config.toml
head_dim = 64
vocab_size = 1644
parallel_block = false
init_std_o = 0.0
optimizer = "soap_variant"
learning_rate = 0.00145
weight_decay = 0.17
lr_head = 0.00938
decay_fraction = 0.467
max_steps = 4591
dataset = "wikipedia_en"
Each number is 500 + 50 x the weight over the matrix's rms, rounded and kept within 0 to 999. Layers, rows and columns count from 0. Numbers have three digits each.

# down: layer 9 MLP down (transposed), 896x224, rms 0.0576, rows 646-758, columns 168-223
# up: layer 9 MLP up, 896x224, rms 0.063, rows 647-758, columns 168-223
down646:399483567527428490516542475461427623569461594489448597531520520528483445433472527528525500460469434506551528504513502452476465522424447458502545575443502499510472508513
up647:437443482494500452450494494452559486511522531426541462449487561429515439487616535572507552472509546507470447409502550458461622513566559550471494470485512534502507482566
down647:488620480539457564463588549541515583487486450575432569513520476588560479438490519636519471533510527443445515486596511519444456553502580456471531471473508519558496523585
up648:458458511462517528572501459483460494518467421564439512484579487566498482480493517413465523475498500496426517561477471462470525470534429542491508506575538448510537501449
down648:505425600474450579494452505544477464500542519523536565552507558417565465531552574471579484498530599456529513493432477426438531537488484531520508476586448484505513460446
up649:453535442544524544587459404395521443464510561511488521534492497516529554521543576558482542484513566490522560429562576491435475524509489568571509419536470518427445478494
down649:482550468486537479523552468448488562500541418440516517424552542538516502474508499466571458450502516463468571598416436470508469547404478378463596566459517556497412546515
up650:477524465420462551432546565463470455574479491536454509492399601474472524423551511439521590484533554534512494538579537488518580499506496479431554465490467439468516507522
down650:569446491548461473517453542464568627483504561479571461469505510485479442553383506582546446456500428586508433535512563425453450479499449560469473621477487522532526470536
up651:545437548548479555493544501496523477426568517424443468575473470452474522504535498507513542552499515536444588497442518549556407608446453414610469516549505359529489585544
down651:508438444408430413407510450494539563520541548496500482494484494430544458565566620542422503538476443514469539483544544474529489443598461593508546442457491509482443399406
up652:476415596410489566538619517572492548460577484486489531593430457499475502371507516517541457480450462573564528505492490404485508507548459544496523552443486614496474426551
down652:517408533515476534548505485436550451417541491437497484429567496433392460536507447566565426517457417569457412567473414495492538503514504480489574560498517435484594413390
up653:581582497452488493554467518497490533484495569559516438552443520369482508438432513546450477483493502524473520536593490461597452503489626444478514493560439568511534502433
down653:524462557586504571560527492504430509593482551500475473563493472597456463483558476542509470531527547480410520574543528510448404506479485497529473457513488469529464508539
up654:378447388541462518528449578442528451532502602514511581499537560553517465451530496469487526388425513547526520490491450484600408455464465575568464488492467468415532462538
down654:577436511523502471455446358564498483569438432538479453491509524444464502495428550498515493484510511444594559574481560450378540536525461456537576476499394456556525500476
up655:438586559565498501397507536530629491487533493533497453471522542523505598449472451447578525454512475481496579447479578635476592440482460406517489502527447495564471503558
down655:543429499519482443481501428522577519540467451560495541461531406504525477495512636412507404497444522448576447545552460527500435471466525436549545481507517530453487566456
up656:492442446478386443512531503442557513503495540635516454424439516496525561520487555412495538538587520514496448554518495505569543461482524517557495514490538508480517410532
down656:532555510566396493570572524478484462484460516454395534517600441494465524497500519576558516509520460475590449496475461505478558371499563460479536432506449505542518552495
up657:466527533371544460593395537473499525470444486464608488470572507515549520474595507552523545518451447532547454498498455608525509512487501438466500583479463497494591514374
down657:578574474484569457474542491570496538477414528554414542486445501561472464538552554475536512514498517518588552580488503510521502493564541461459505476519554444546563549488
up658:509472430503408413460535500482428553464481532538453449552450496519390483394454478519524423427473443614501560503470545554495447521465507493514548518473503505445532458494
down658:575555497623468510472551477564437464574504484476508484530607573426443558504500482488553558489479446536568467528422534478450406583460452416534422479547510551406533540506
up659:472489490440456521488435487533420477415476521453506509549621436517503486551493525557439540519564454554612450474572534510417526542491518484499496503558467549546531464527
down659:494498503472522454460410485534540476450505523452547620461606406425482502473470469519476410552495541412409543534501466494482410615404434461471530560559529447502440529423
up660:440488429496493550433464464397510490557424504527491544564425503500498499537523489412458552510514474486492484503581387438467609465481469378585464506424503564665470563510
down660:472459574461465513489477493596470468518479584443486533428492489469496510492500471561511475523505597465498463502536557463501463466422461527467393453548417490409575488493
up661:454377443481433597542493566435592329492523502455469502497566479496380469453528555560520500520499545416573437559525450502529490466458468582500487546503471507490451559337
down661:435578579508604557465505556506469507461519521534459438452465490493432395429473492423438539551495422484450428433478456526506494526600474562438529473597482544425518493555
up662:552506382481485440498442542507470441533496509463568549444517518508435555480484497504544526520532515510601504613520457578547499559520454438526533503546486496538515492432
down662:498480441457550467521521490505548456475533555500490607581539500483483457507568496490477585393542486555487519510513534434524524492485535443586476356535543451578514571552
up663:480408503487479507569495430522517577501499620550538485522515451457506454498476464517475517474559516416464616492493446368506478505473518454419509418566544560470549444505
down663:549475507481539516521527505436553459459481471531540521464539532473505548499493544434429442475433598628458484519475528585545421421490480516503469493385462510505439546477
up664:573506412448491530482462504556465445512546377475611540552497476538491481511513484524528511478449475469510431463466470419534472476547512526529543500461458558540510490456
down664:480630504478475461519520493550509533488486457465491590436494501499533533497466423488478479487526603492530510555484517487461422564521575472459416383574501383578534560472
up665:465483460566531492527538569406452477526536477498461574578496443565455586470542446624479482474516503567531545484631510434434554516512547506536364440517424446516588488438
down665:495480427503475463480442426538477535632467478491515530517467515516508473603510483467501591507452466535417415511450516447493487469493492427451496574473453538446498471438
up666:454419522534527516508533448551522563487451459411564507504558547530525470516421611526465597565553479444462538495433492502449454471463469518526491544461449448444552484468
down666:493507552621578528482547507480493530565396462423550471479357523484565559537565569551514443438544495521448449468477465529444566430438486484494510522533477470549505509469
up667:499534527512474456600470520452530570539473469499647497556632413607489567468462386533458518440491502535532543559548494469511606498545611481499472477460473514525466544406
down667:456406462525478479503432554500496508422467474529551481620487460444574431468465489544490629476559547445535480498511433567483547485525438485536568503480535513461506515496
up668:542461512478552417562546582467472605503532572480493509515489523494429507496517507532589571476551524553570570530440535540503476432488437516468511442582403488519436546530
down668:440476543500553451450514478550561524420530594464585431559479439469575477529530472551508532483434514553481448428540494544359501429478508572420369417584476479524613567480
up669:493474538412465540510500522528509482497464369483490518529518521479467502493462626447504495402463493444525475482461558427576526526519504439494592513431474509534470560502
down669:481505526491462563461522488505534475479567429495484482488501503514473525544493561450505440582496559510354574565516468417497432510545497432536496505524479551500528545451
up670:414366469520487533522659591459444528450482551475525524552489497499519547441514526532474480570593500482479474543509632454414537444505524562598453437552414522551473567464
down670:668470501569385554456474532408499556532522397500384546508483540551449576414543415462538530465511453427528510517488556527508501460500570450506468578453531460402557504599
up671:424550477464528485482529469498412584515390588509386544541520470454592565612506522519463422493490602483434419479508505498472541547445556427553439447414517501505482454506
down671:493465523547428452460580543609526542500523452511541422493441554523445393438448557524490464559450544527518467506566562506474493458498528434540564464462555416456492620495
up672:488554487497445507527479610562524391361500546537425515477499533482563541501492425492543464447527434424541466478433582403399561516468525483417462414461490573449512473600
down672:469503526449564525571557446474470476611447485364486471544428450488503526540537506424346530458582595482524561524501491565473565474478459444501558523511570437400518448531
up673:513472515469487495501524478464531538540474499433445435484475523465423491545562533477519560479459383500573392436537409447569534518451638496508518596573544458490497506480
down673:573470601541502543498553407546410422509451478484384393451472551473543388473556503473459630509542576530427490452518604497477474516564559533493473435583563463438521482540
up674:537573556518579595516500507450496511392485545511566434513496413517522482522456475442473480433413483538429442541499501564501470466431486492511479590473488533561512470515
down674:546454471409522538525570461478505451500588549423468452513541445447538390433443405482496505450486512422476485405529638490567523436419527453498517479534473619457484411382
up675:471494477362441443546502453518547541515518488565498472508528505489434435469521523508486529517561537627439449423550603444481589439499450366511477525546456549515577519424
down675:567459567478439496553514427549447519519550477463444463484495469552584474517424506596497427405512533635429518497502444556463440543473471474504517479478475505530439511415
up676:512585440544409498474433513465487522443598480556482490497525380482467493532474596528570555563568543615567430468563522449543565540520506531488533448561419556444531383502
down676:432504470588614472492457453507596466550476529536550592506568414452522484507549574411507506454513465453571497488532507427461529573594483385506493548438499486455523449427
up677:520491506536564484512449519501449560503503511557506524511467532475475498449508555525436499497538477489466583551377520475529560511445398467441488561474504514547480463388
down677:481374469545507457566524475475483472501469526482469459486597482397470489548451534526391460471507557552479476419451428562618548484479516505532493404539502494550487477569
up678:552454460567469447448524548528517505544558628414595409576569523475528540539556547514479575429457462543497460480565549444503500477462477511405454510430469532524487531423
down678:521510506506451509506520554476552542519597476593561434589513474476475529530564447508519403500500501481536459526523509478557475583531545552569528523609456446453428503504
up679:429380414471544517458512528436475620537545494467452469519549475526404449434406452519434388565542456521497457355521467526610591568542382457519609488500393417464520469508
down679:414491497469501540597661534451479584435497513479462560517547535472466518448431488522578538568445543524510539467430413513538495479456598438519572475431579529564555542498
up680:571601554451422487507500427505499453460482535448532540517495536485600516484563610458467587553489464493555492405401471530505575582443393492450526565435492491431417433483
down680:535445479467573485441542508486585512607460558428478504513421519542399593409603570501478581549488406476474502494547504505466491504510467496499461506464556544475481415507
up681:449484523494545571440547529529544607471558537435556520596560622536419502456562448506474460522523461544536545498602441482477509507585591484505531503564514457483438506469
down681:529509465582470499459514544489506466547593523608553538492500505532559392457500490594452498518513441501618447512527517474477490430498491450474497473422486448520448643588
up682:515579474441472512414482572639523468517514534522565523491424497550425470442525395491514456511446549408475414499425499564601541529552507488490486484465550494599494458544
down682:411475501592474459514442546466479482588515599420453484449492537595442461555564431565509472443452422457487447446526486521535525513486427554484526412535552468501394555443
up683:488580458381488393477395537514508472402512494552572497455520457545472464539584417557473552424475526499608575556460468459571468504548494384464542459508545438566536529438
down683:517593536505518512587498627577570513461498519514480503583487525484460591488497538483528437551570538396399437423574369406513502508478532520572516542531482403507518527520
up684:429615511428463532506504580399468514442491502583487496533576491408519480448477476450489528492488498438397534568504521527494519492481483518502529577445476504531536372528
down684:468515498515451453495484545547446472482509563492456514527508503667584565440563577518491540450452490460528491453550471423582506519511519433462440520418533385505528531492
up685:443488540612470512545538547551511460488496539432520502489576471458469491477502503467514463525539432573529531532599440529539525400550527469552548495488485528433448461421
down685:521483532470409468496549450505549540523458496471424509447459420517406415442533451484540561477476485567522556467568635411605546504483573458453513457576465569498561447496
up686:519570507517485574553520520428477493378554416522542525462535550517533463475481525527461570514531554498499536522498486536439499525430525518521446519550551547542551502573
down686:475429453477455500504538547491528442497438472531428549556457487464449455554472563471555501485550524522507498442516545494453357523482414533502434535530546395473551481478
up687:449523520511536504525540560582611528478433577544539618530563487512564471426436483513495488399525533563477537559454474427474512512566493458469556448463478607461489627594
down687:508504419453493539465416529495546466533535544447566400435562535417544396526526477426451503528570543490546510488503540516516487551406486473437600495637474445461487519539
up688:504500498551439527514559487460448558520437484464412523457515552489368472497493463452480470530513502511494478514515525469590525467502534538423460497510488636529592500457
down688:446614446423494530556420489571421396509528570575530510497491512529540573501482575540536497432499478406565509518531549514519499550528470567431399490485500495477479495615
up689:555515540461415467514426501366550494509488558512577515528445505420520542489521526474526447537473451536487550564522519607426564442478492456515430561543536535541551479557
down689:382558534447486501454557582530434516407385552536553573553516604555496459498500471470512554510467593495505482496463480553449501528493513458508492567479369583412458545482
up690:476445507536467531503527486507488426521444489553426450468523447530507520482511537511504540474456493522611543550529429494440486545410570508518455445464480508496477462537
down690:491509472500551549517508520496515500431489531399506514476544385513488493486488595448531455471494555505466496416483514582521463487551427506476536468483454453575492512451
up691:462505542523537440517413522481478477543535503459454490476511565525494528521517480486619458598506470579519424399561452529489492505519618533529439547514510468475464384545
down691:509501502490526510411536531439589515498546563509487441496490470560514601384463482509530490520596504486479453502607499515488517578471521411401573486432519494567441543466
up692:583527471491501467533473352456518449574438502606458453610538498436550524555458547533474511462506509569477537555509413461491435474564440453532487553493494537475529446543
down692:513554518562457509530518498523528539552471457474640475461476527541462383482502521491443510541497512490473568550482503514482443539489499519555597496498563530568530526524
up693:520512577475517420596467534476533406518486528528521465484415392490462563484523452473457557440478537474419457575444552497542547456550402517593416464531532495580514462472
down693:461535464557514505496495478501468443468552451564413506612484436399445427540445497469447538538497556503483491551512487466429558514546470514497536488545449575425524589409
up694:568503556397466429504420464476588450476463562464462464488542553582505619599519562559517449533462460469565417439396527453478522544590415458498463482508509479482469526480
down694:573471516475484551514408442407505547531544512557493495589541529458495413460519550450523586425508460471489559520443474513524543488489488396544478478522585498530524527486
up695:511566519465597544420507495508458533498504466473517397601512472504523471499449503500432489582429422444539468402480458448492420403398524451437483470571502496587514469464
down695:461518528518516534488479512478544447563449489513646469515526501478507488488466450522551519498520563524503491534493449483513441435500497490425512498484544423499506488408
up696:501506531520438552534464557364553484457573561548452472639514494514441529453455523520406562546510477443461472537468531575569433466460485390471538555578510422552439422496
down696:531515607491456541423533574484436536519572537528421472466537439503536478500450567460487489493501503540443563485468524398537508437546504433537488497505533487464456501469
up697:503471548538509573499526490586497536491465493532417524579464499466540550504506541477524498418518546492546442490431525554476506519535503506493500592463502431456506592487
down697:559512510438451465537505478575410501492531496490527381497499622401447458456491533554531484368518501495365587495543513511481524597463554549480506474496519508443560518544
up698:548525557582508585517524387461528397448536465608564424501481393495437506447464540454432512459544510568539534500432440474498565488558468519467505514537511506517481536495
down698:414589436494613532507479472517520475497493504461466564582486548538498487521503451469407516448490451450500436499418479449468583454400468471460522497493518496477546528431
up699:506565434498613556477542478415489565439557470538542413590488495475433552484510445528423475570454425545568552506552466523537484560591495479467480518438329448434539476418
down699:488517545421545515547488590472452516510437397599569500390402528475483483608482504484522505490461510482496589462512589517466578481414520554507628556440437496445575452511
up700:472460512430523593446565427545460388449434527515529524429550502447434522494451474476472471477491607467515444517541540529585539551469487560530440480408391523418462473428
down700:409582483361482425555411514449548517477473417589409470508591511453534535471550464522431594534501466471461458545520498576535527501506515553356426465516519472465532457542
up701:568542572507516571468432469575387483522525536517512445468462542468524463515474439519502532450436520521496581486470477534516555584574551503555499529596430456446469470504
down701:591552467478512535500482474535473518466446553530434459429541492576528549552516544585480518558536544604509384542519588506441460554474448547461479405533441472455519542594
up702:538463524513527441489564408506410474420395586523509482448573545552485539445411543522338448450515554440490431528501503515499537538494440466574434431462512584495473446456
down702:429559504501529485513514507474532549493513456442522516556493360484616478418523485428535522402473580540519459480476489505504539559496612559446479539476558533500576487506
up703:532441479465535438521466488452456511490544419497445452607510466586512510488504472527514546382468498577499440471433422460610439587546459476512445525384465575516545464446
down703:462481502419450491426507468483452570473508544532479480545539559534513559513518486514556530471502547554483481483449527516571501514501487447484462558464547474501521460435
up704:468496600425491464469502442492475469539524479515444419541443475499610412492475451559427475525551539588544464486436476507515437457436479453457490555543552486500518564627
down704:461507514588538588637609520517564501512474491525534444447484375543465455464491524550562436391531543482574548607425484444519528473529578554509439421511460498521482628458
up705:521526524501534424546499472435478553500515414465455477501505400439526457478417472435662453524480523438468495494560531484508526507399451474525461551564529443397560516523
down705:508431565501503520506491450493501571487464550421492496538554446478459499470517518549438481516555509445566512523570454576616452514462468526537540613464537483473440488420
up706:489519522524459513535587557501420511474543491400457559524454471521469584465508554449554581549463500513549458550454404487506555431504494527461499440556483491562443443558
down706:477491487469550463501607487587520489526425458475499505503481477620570594503467501441482524477503480538444480554511513540480539459420523460505522498412493580546556535478
up707:596534513563496406530484453577497443446495602466559420451515438476491581510546408435493522485480441494550631540534473512571478408523472537517491508527460530500481517531
down707:555574431524516441490431465558455501561558427509497494653544398489479464453467570494433461556531391505473548473625529529490561544427574453476535595366496480503449501654
up708:453543530441567557504478442473481488445500501470482445573463516508492514387395514463493543501509440501497552496480459435494517425499553576494486525514543579516582527452
down708:499425519478458506519393616477578463433542452540521601550464465432574517476508520569515565514526561439556474497591532412455549506479414477425413456493519498381410402538
up709:532480494525563515461570440406546569524452471574591469335514525499422512497388524573436523494591544596466444462534465505578556524444438568523475496508506514496437505453
down709:398434528550409560640442402517537486573569502515458446583485563465399529489411471485574490484510446476469530514457544499565442379429530608563450597605497439535458503482
up710:452456568500556541517494378550417503403395413444463495491475490465529451525458468535522593536406589445553558405418499608477603566537570421535508558500567519533447483435
down710:549684506517445370535433482538519502509546571549630583585546499481449412631466483604535417542525539572522584509543539419522455524482535408375488535500517434478435455545
up711:473448540452592459462517558536511423526389537519470587563561496492540382567539555500476454497616431624549470557498466501495595386524491505497436494471563513567428413578
down711:401483561532570542481515448574448506434575475462392469417555526476441457529385424538524473502524444474586486590490488497528501458458483517423454486511521513491465464497
up712:494415463574470494538497425517507473495455493503515525600517521440471513500511495516491494475436556553524407433481538569390498642408518413568411395475501523522491480453
down712:412511532512470526488444484498500575512515467475505615468496542427581503481485453529499502561475516538606623554412563563541488500463494541511477540439490473419438521496
up713:443474541484509477467474504542488426430527517484471471484490514507532481490476540466456407425485526467483484408516501530585514465525461514527467457507526511389510462510
down713:515541526469505467476528509436470534528496523556494524501422436500382484466589509443524479464500490451524540607521492501494535487518470440522566598496500489525481563453
up714:489561461493536482575498558519510522538481583490545518513485449507488472525547475561370573528483408603523504480508445466443440474472492509478528532522444574399504594497
down714:488503514468511498572456560457495465516365443375373439607445454482560554463480472514466475514566475514533458502494482520429557450432525540531509476543452560428460521448
up715:468577377441549519525503443470471468439560594483563488481537445468561482457553581542481435426541445459530427551487543543442555524541569487512569485503493443500503424569
down715:447470519500488451455546576456533546436530411619376444525461488564500480514515498538432513513494485463510441503494521463465473502441543470388545421556512464559582594458
up716:518471467539568539418480464459490468466506492568501527525441610490517490454543544475452460464466656557515581526475559436405507500436470470603530459516452479505534504382
down716:485527470571542455554504420582474527587467510468429533558394500539486483508398512568512479528576466464531534570453467519473545444536450539473603463411425444493515528428
up717:528510531543483509488461520552442478488407502507538622560393520470525514404555562519435580415514385399461528467535477473436512568533437506482493547476478457469462509519
down717:502470586594501511465490482502523495509460454463554506461539415510441407456501665527522532579457538492552474460620659534572408486538626445461524451482480491480452495502
up718:504457600514511500439473438457509508527511522494449549454540536473439553492538464571482535469497440479384512515469512504552526528421430464462470565421503479389483492508
down718:551544516485529555506483578485473503523523445495605441592454554462388451481535574566525503451507501481476449447539563511549422497449434449591493500496377540518557507473
up719:502492549518479502492506455566477492433426557452574474455473502521544559585495549438528478502462583475520482444566519399502480560545511439570459436456466460550549493490
down719:530513428454391586491522470428536480509538596516322513540447468427516417411492487478450539559589503549469489476495515565470561465530498643434580526404540424494544533533
up720:433522514463506523436514563418520516472479500492532441516483452513467539526453491583499535550485446509449567476531484516531522503525551507530506512449450535517646559541
down720:517589540600474465551458442458513501483445486483460469535458396402504524490506455536484428489454542407461513508531514515432482574546439510599517474491570479526477575488
up721:459514433486490538426573477494510483576520601421425461413465464450573560532561473422492621468516427545448568460473461558463469463534548473551527549483515563479507576562
down721:463580498381562501598521509546542542358585576440490485520462440562464600517476444512494591365499574539508559510445534564462444409485505446464525495608472486450531479488
up722:534404479417631554545520584491602547516451467511515447460508465452539470508395527511582559453525508486460477445519438516515499425466496509449451520511415450577564492427
down722:418500436611491483477507501485468570438543591567508552556542491574473442440481553423447538382564526527563486523465581538542529496452523535493542484451430509486408456449
up723:516463446440489507425564389529492447505503525528538450572433460358493469440569511516530498454532486660614575521514579503479522487407507513509529536485517462443541502541
down723:597484457404583548554481522500524504456514490498560512521512495614464485528546601534516521495508462481515424565576387484568430450523587503419507399561474648490585432571
up724:531556510463476565507490524493565547539484417554506465534503548486468477445551542462508578568474547493396508489529495526529495461453440566398521399489459463529567462515
down724:566539429491499550529604496495466517611480608471550512453415675488494422561500480542480479451545528534538567493440407468490504501460526563513441505527549544544437493487
up725:451515424545421514498512491449545554562511543477533519553535557534489573450564545456477511585495523564372468536541467510487513495459481460498598478511515454480466506481
down725:530516473535468554460523554457494550521477455498531572529472523488556514495550497484547516529520544526414489555513500459445573405510523477449540521463521541496557506429
up726:458590440544537485470519491586521475443453521472499460620537502510501529605421481480525497476531552459586450454548501518539494481526500519493440498553420465442507479479
down726:502494514546514595489512470522548408508387490481434458542485446568491548462528518433490533450413458499366428434585511486556530570579439489489477384474417475612486486437
up727:515514510541496531385567439499454481558456560561487491499481532477482522574453450511496551490487436567546529536491491466460430464629638502487355417458492536466484565581
down727:458528607515486448529471511496470428545472499437501612529550487408435512481515407517480452524540580501526511434522587520554519526535454475504569560462522548524553470548
up728:522489566592504482510399604553399433403500596518546428559462598510460467467398559466553525588567418467444427487510518500513500548611513478501472517484497506425432534518
down728:520525574479519589531551443397521521509496552459432473566514519516480551422455523492501480526485527488500533475525464562487467490455511518554562484545459572547519531504
up729:498550532477516451502430482456569443519565562509489532494469505512608553513511515466513397563449481545558588417466475543511484461511446443485509493439598474581457492464
down729:570511512485515537424571477421513557487549488488474577416427574488508577515465445517563562397450529481498536569438473547570584418511537525431390484444494578515544497519
up730:538449498477633455467523498496535413425497506490471509474499534503491483535458474531549536518524519518451503524543509455549491514537501464462510488479531507549411531573
down730:508416536507467400496545496491471475529403480532554447521519525475612537526507562458498567508581444517480516510547486479476543520465603402569473484489452392577511406457
up731:485519471474458532484533511473381491419495568451448496522479530457547495485601416560435554491512392396570493451490479414564567531514588526556490482437513470505526485435
down731:543594458527517450601537515522551448524481447482506493508516570463475507529458571454457446516517570495491468492382438477463482484507515563564483508417429514553452594509
up732:395511478431581483505534504561563498469464513416538517549544465541427553539493493514387522565512528447478498560547456487531529492489518420526508515535556451606541475538
down732:487551503493561508484519480624481558464474471515615523491540413476531520469561468529451495481521467580537455550488516604524552475498521453480542501487475481427442533508
up733:520388498410522423563537412577528472383494547500533498539569558455542544430578530389508473562538487585476465457507481550560445539462553452576483512629494467412476480479
down733:606508496557499485444429491512494473486518577560528453473519491405497484502548537520497546531513473526566558537444521485517558453523548534475491572388509506525559498450
up734:523547462515481588460564521490458480556429468486426421447439560412542472499498517494558451508521497519514550585546518493505492434535535529489487530495424461461485431458
down734:477468539522507519556455436551468530461425529527479460509519552501482421471356463512440495480432580516544548510446468539593472552416512455525482592452467372500408522468
up735:552506517490481531572544373486415584479480397504394494432432487546490604530537481571464451450508574491478472514516480492451392488568484444536445527538627437539463530476
down735:454470444482523454483456422470586477491535461336498581468553578512494443535516533491533573498563384536512489472493471474560479493476596536518584500445460476461477445508
up736:507491520520500512514525595501427551519589460532499488471407526516466496494483434559479471434517504482468511559535470502488425532454456482485487502523442535487540504494
down736:443539481542416594492454430490514452536480527573529489478507555529550486517493555543527573563501468511563529438523456463471427503474557503488633456438454546540453442523
up737:454447572551458464436494434506547488407463558544550534442476432481549515500558414489457452528376499412434484517451485496503563514659480575485444424543485465465416452483
down737:527367466507538477496501517522495591490625433452490471483544502507495439502442478568483452402525509548519386421443573539557449528522441459574537520548496376470485477503
up738:541550461517535465509530454620539540437489428510465519523509511391603366568461493472446511439433513519492459518432489441462516453503527491587469542492502574416400630541
down738:452505582561362560372465574519480521455531548561479502544499500460548500519497529485464506512499426545487497478459481591474509545547423474416517498493441512414503460496
up739:442504422538466603515489484485483620486499532494553538500453507530457490436493579461542543497487479585527549440533480466421465442539508549382521500483515570478557445498
down739:474546531533504485502485475496440459493447524486424513504511518441516397493478511499429563477393496491546459564503580506440475474548426552452497541510578566395454535450
up740:501540473456456493502528553543428485505541522596415517486469564479497583508470543531430516476563506571525494470557466574466423521464577467516575563477492560461482506467
down740:464465563538577632488528519563538455492479518477510485439623500508498481464374492499505395503530518480497544577456631452485518518547409507504508513547508477427432464544
up741:519530530416442528559509598546472508522501474499505443545473459512394459559408408564440478555568484446556455440559510504543452436517455390470396510515528510581529595487
down741:550504498570424477463571448404524564525503428591398482476428466462410451443435451584497493445494432561562528530528501531585520532526524434514564515532550573516522409534
up742:532475563523533547567429410608469505537489499515536408454505513524506527526464530513417513487421546510492497466524409536521568547490506516546440379511432504485550474459
down742:498523424445545497470438488477462475500481463528504493491533587509449461495546547486397547557499534504553521463483570565550502599512457417525516550552513499528471528467
up743:484484436512587420524488511481417533553478473531447441538519487499545513447476486508522566500477421552527566490454505459364539486444475439489560432541586550542517484480
down743:557503508529473511570417560532508494504466437512489523510420697523533486517517500541526445441518489547514510470562477545470514537489487488493528564467414492498531438439
up744:522505550453544541475614499493481410507504385586489496466454517564510566504452499536470552508390502463486482568499545588440527616564492556450446492546517476532440522470
down744:497510469531556535505398446551460588444471403521460584460541447424440485566535515529509512500483593450512435559511443440483499468451509508451432438440437537502508483488
up745:536489520553527458498468507528574477425510476457458571526511421578516401500522505511483487447506550537547434551454546516539612492567467504585506476501446508519524485487
down745:592507560465520640521447482496446520436491444573497533488470624532536470523514536457428579479511495553417510493509407478407503528545475548455467578524536530521451644573
up746:494562544462469570527521516482487490467520515588541574490452428529486481559518471526482474532500486452412562474511438568549577531407428479386404524469502513430471523485
down746:600514600558452505557459522429517488453533480517518504482598501479538398478523502534511485517606420532454434461448438537507404518518556467535512464584507527640544476502
up747:495523488375494383501472473567526413465514526468489459471461510509501570426488573531557401523470497442515427439560528488527500515440551489478451550450533460550467386462
down747:543527492450440538473545493568452517531494530448397518519500489553490609520491458502518637533528461551566554493486504466515545482497493551523486556510376531481481584535
up748:527527500419500561483541519484460488510552521549568536630554454492480471474463528465503535484489470498564524548526538551546510516543521525495493460410483493562530569467
down748:447503444493494596413540528499542473498520492536513527532456586444489516547472440495522490523532470456547400427597555465527518441464532515423427511536533495551543485417
up749:561539486519425551463517487551515544464425532493458486549580601544441507346507528495589407534468476491454482506526533410453536520520484442535530556432523660451471531434
down749:579501448473610488580498443574486404531545541484471436407556512484464509518434498496542443493496477407482501382545478633516466435423558460457450574489446408537523506506
up750:567459614572536515568491450539409448504465532528419479470531459487431475460399538429529448448523533446457509507531438406478519477494486480509489530488502482500536482489
down750:465503497507522558485454535440494623484467570463572501465515493505441508544538455482472495539448439422453423499554608437578412543489460473559443466526413515448495447486
up751:526472571481524555512631531445563470491513522514517581562572522492482442472487461553454594482490456578557516467483469544508524470605460469517532509431539468546497547424
down751:521531479568531551439559517562536497473488471514496493522496449545461475485521601511482380598547470520541498522476616535500462600546476421516513514497527490577492481435
up752:480498457513545440571531419440449465465460498527527490539594385394483434546551386521515542514403444537492537488493454493553444494521514518492531504496570608482552527486
down752:461471568536497468453575491492500471549459465426479519534573452550423487565511420427460523475550482510483487484491526456480529544451451419596583499432575576543419578430
up753:388591466480536457471456477343450563439528513551525532478533626410525519503508431541538464463479470382550511484548501584543451509527568492414424531543505514460436462558
down753:499384513555461480509499446516469508487526387489527450426483488572584480480555545517489598481444552475447480522504495505550508481490451448555558607576499581492532439509
up754:482526524518495516450542578486377501490569499548482467523497454423499466432555611448514455466494438479462574584516466538412493428508473537586545533508516454576559536640
down754:514525440519494433615482489571463439502493441533501441406584507455491511406527544481578533479475461469484507429480586553544546537528557517535552434496528508462512365479
up755:454450537517475484480451537412533530517504566520516522465494493504530525404437569564514490526518402502470459486629576569443409528419441489451499458410442535552577532641
down755:430527456529474509568468526609535526491402474427531582535447446472486554506406525395503565553480490565434561442636436502495542478454494460575513476480528509529485500422
up756:454417405527455497515429471518579516414561415510500417495520484502454367447605488518495437458505504541570523475442545540402634482470479495488437436485534443463442474454
down756:452502477541481443443504472574543544499503526351521515463513479490497587445493488572467492521600431456636500557508509479540460532438532479531557477489482426562485549492
up757:522571498493466495493409556514516456489450462534477433432522437565517468503495495535528463489501511494566505522479456592576490446509539459440401540508451397498468534449
down757:443510464404557526472439469468459355518476456484421457408440613531501489450547462457574515468455552501508530512493535574522531524455476589557540497524527436601529505566
up758:526533412525415457539450498524566482568535534484495520534498488446518483431485570522534577507545500495568456474476483462555505479540583474545529581528482558461527477448
down758:455547468579511441443501437521468510558550415532505475479472449498425446511552598428469520490503540513497612460483522578507544478511527500586450420545536498459452469497